Each number is 128 + 24 x the weight over its row's rms, rounded and kept within 0 to 255. Layers, rows and columns count from 0. Numbers have three digits each. The size before them is the row's rms in percent of the matrix's.

# down: layer 4 MLP down (transposed), 512x256, rms 0.0488, rows 121-131, columns 0-127
# up: layer 4 MLP up, 512x256, rms 0.0731, rows 122-131, columns 0-127
down121 094:114112092096114133103144162131102149172099105133091078129121092111089127120140165162083168104112098115115128160110102103091161100116112133123140122153177164138105110114108139144153123164125150114126140147080171134097169143149144135121158176106148146152167158153129110144120085127100116126150099116152138144166141104165137135168095128149096095139091139147155086126114110171118068100086
up122 093:058117119126140122130101153167133176120125148117073128155124110143119161103136153116117147164133080131133160147149096143131130110133147103148161112122162141141140117102102115140153121102163111118152183111139126122136148141126098083187128120164123106134084132111108098112122153129115147099158136134138131112150110130128142119135153153108115115086118141121148150119148145138120107145169
down122 090:147120129116108148136155149157119096165134106149155136104168117112138127110133124147100134095154106167153153132130173117129126099132116170110108136065100089143125112154133156107090121151101099164174120133123139116085147126117114139127133175109159124158171102125138164145117109143158124135150105129115169116110145126139152109167096114126089139163124142137108097122154096108100139138095
up123 096:147157125150082101120129115138172078125116135111157109097134130114159135132163141106102161178143123112135110122151155125077159149139096132115114130160129130171138088155105110123120107092108148103110081100127139136130134118131122146112129090133101121106126120101136158144154169156132151130129098121116119117112110170150098099143165190133120118108119158171089122175151141135125157144163
down123 096:110128142094137103079118134161117139133142150138135181142099108128135126102146147110134110155101113145127154137122086160119161094107101131117126112093160142170138114119182133156109114154144145129125155167155120092151101160119151106105140144167136118152153180146125134134104090142166109145143156121159121107117143117134144127085102098116094119161135124111141154151116117116115115149096
up124 103:115130145209124114142161108127149091116140139139139154137133150113153135092109148104120126132137142148170107132139190146139136132132111097129152101120139076107135108118124133092136095124147124116129115141160130100124172137109107141085149145117112115105164131135121137134175106133147150138143116101137145131099096186122162143123163163155137090099166144097130155117113113133096154101120
down124 106:068154125101160115143122135127125131139133131162149127123100120120147114125104131158168128108157144118152122106152133136097148079127178132135105102168137104104095122147156139103163164141126089142169143121079150137156099110140207123132112119129112146090124132110124154152130153159126145117155101100118131152136148133129115141110182139159087104150131098135098121098134118148142136127133
up125 117:083167128129118111138096128139124109124166109138136152144097115159136117137172127114101101129120145150106136183152115154125119076144096145161114100143124152148112181142164118116111146171106126137145108143130110163120145110129096143156101137107101148093124170163143116148114165109175135129115105153149143133133130151127147076120122110172106085141116143115138110121095101115094139144124
down125 101:122138142156147108129108139133176110110193124145186131134126136132104138145138158162151082127136165060124125149091121135118147097116136115127138129141119163123141154185106125082127146138110099129103123103107126089159131154102101151186118081116128127144097111112104140103115067164095100143132122149093143144174112125139130090119090087120105096128108130129107139103174108157176132135177
up126 094:077134124129103113192154121135170128118130120136137118107115158141106138133160117146104137108125150107143136091097130099120131118107123147104105152146092169121115159140112160161169095102098141130101121147138146116127155138145114103137131137087147112151127169122086129116150142128146146095122139142128133145100109121097151130105143142166068114122112114192092083122115128136122131139153
down126 099:130127119124121142106103104160083130129089117157132145175157098129111150098117131112132124150133094130123158142158137148136110136114124121140128120143165092121111089095140073087087161118166143183133125149118150151122087100097146164128131130136107132151135141129120155137135168082088115139106123145168120116110151104111080073105123155099195133122095110129151171144105147083136161157122
up127 106:137125114077102080114146150137108131100122137126102118093097150113093136119172148128128131165110154108147126103160127090120091158138122118132113131139148135103094164116104114135153109129147143155123127169086162114140163114122178098157146127041180082117145147105101095158134104127154146152124115117109144129156117204104121159088167148140145101121117104123148089147118131164157108144103
down127 108:147108140124113134131151139095126150151135124113129069124143115147124146102128166117107091127111118107112164184084115143138122154146079103136125139137167135159122117135143117155134068112203145186131132108095110135136117189104163118128131114132092102156117117096087094109126129147099137120154158135161111152102135140129086105097152117089101149146181164150153139111103165151102142135121
up128 087:113132129145137147148145168127123131112098090112085094093108107075146112117151091145145123144088155118101159153120148138136087115092179152144130091106144145108111143152129092135113147170166101128134129108151116149160167161180117153096143092120101167137109114190107131138104137118147095148151120097146147139175102111110104080107115143136101139137112121129111128132130098141128127123123
down128 084:107151112157102114138131147131113094158162138120130148097157162145111144148140168182161145140130119132148111130116113098116142128144085129077095126138105120141124120166095138130123091125111141129133074218076104119139069155132132148104125131135133100104145159116108065126158135144110143124113104123122131112098100123117129098142148094118143148128119109153141129136132172147147119118134
up129 108:158098130117124120128106116139076123108133110156109164090094087134156152129134108135149111169128159149103136134151091126142132163176095105196144115090138111124108120177131140108131144126097132152133119152146141146152150100118102126191178130117148131110116199088125136134085129119150121125112096161145093138098125089135118122133157101087120145090131178097098144121146114125129152102087
down129 103:091116108152148116127127097112165172134174102114113147146135153142046110102122131133076178117131132123147113109115096118149167153145120129165138174122123107173130122118118164126116125117101082148107138109133133111131113136117153104101124121143111104166086126166176132082139110123174122125109156174111173180146101150109102149150165137095148138121120117117127174122118142168141108109141
up130 107:103102148109110150107113127091103096143148125156143116123120166151138108181104139073117125133099165139139082092114139118145135118153116117134144141139119100137123161119108096148117135099157156088080078090126113134063144105108111121138150102138119160130111130109123131114091131122156172084127144151096130128125121148113169103090152139116146156130161198125163125085140134132092153124133
down130 099:170143156126161111112167115100153094153101110130118135124096134167141141121127153108149177116074155114124104115120152081117109108142143136168093110107085122163126161135102108135111140166104151148146159163126118115128128172111117171100108145139105119191126171113150126119135123130081121124126135155098106150100153161107133140132095154143132163151111105178117103129127122117152138148139
up131 105:131127128130120122097101130128122141131140158129154195126128134135100133103122118125128106078120105125146159120124156173137133100100109112106118111127147087160129130118133138149118118167115102161111110140089107151106115132083122132172117129101159119126124129118123140152135110174174140078142137142139172137109097117100109097109160127088099127183097160159165173120117154123148155141074
down131 114:131158126084083117147156170124143123111109108143088120101137105142079121156134139163147123104149107121116123129150097176149142081106105149091134131110135145160121117093121125095137149127141090192129155112114169099147088096142141135118136136137167122127124118170136094105085132112095107093175103094166176152131180126112099132122123176101117141149068132137097117170134104131129130122117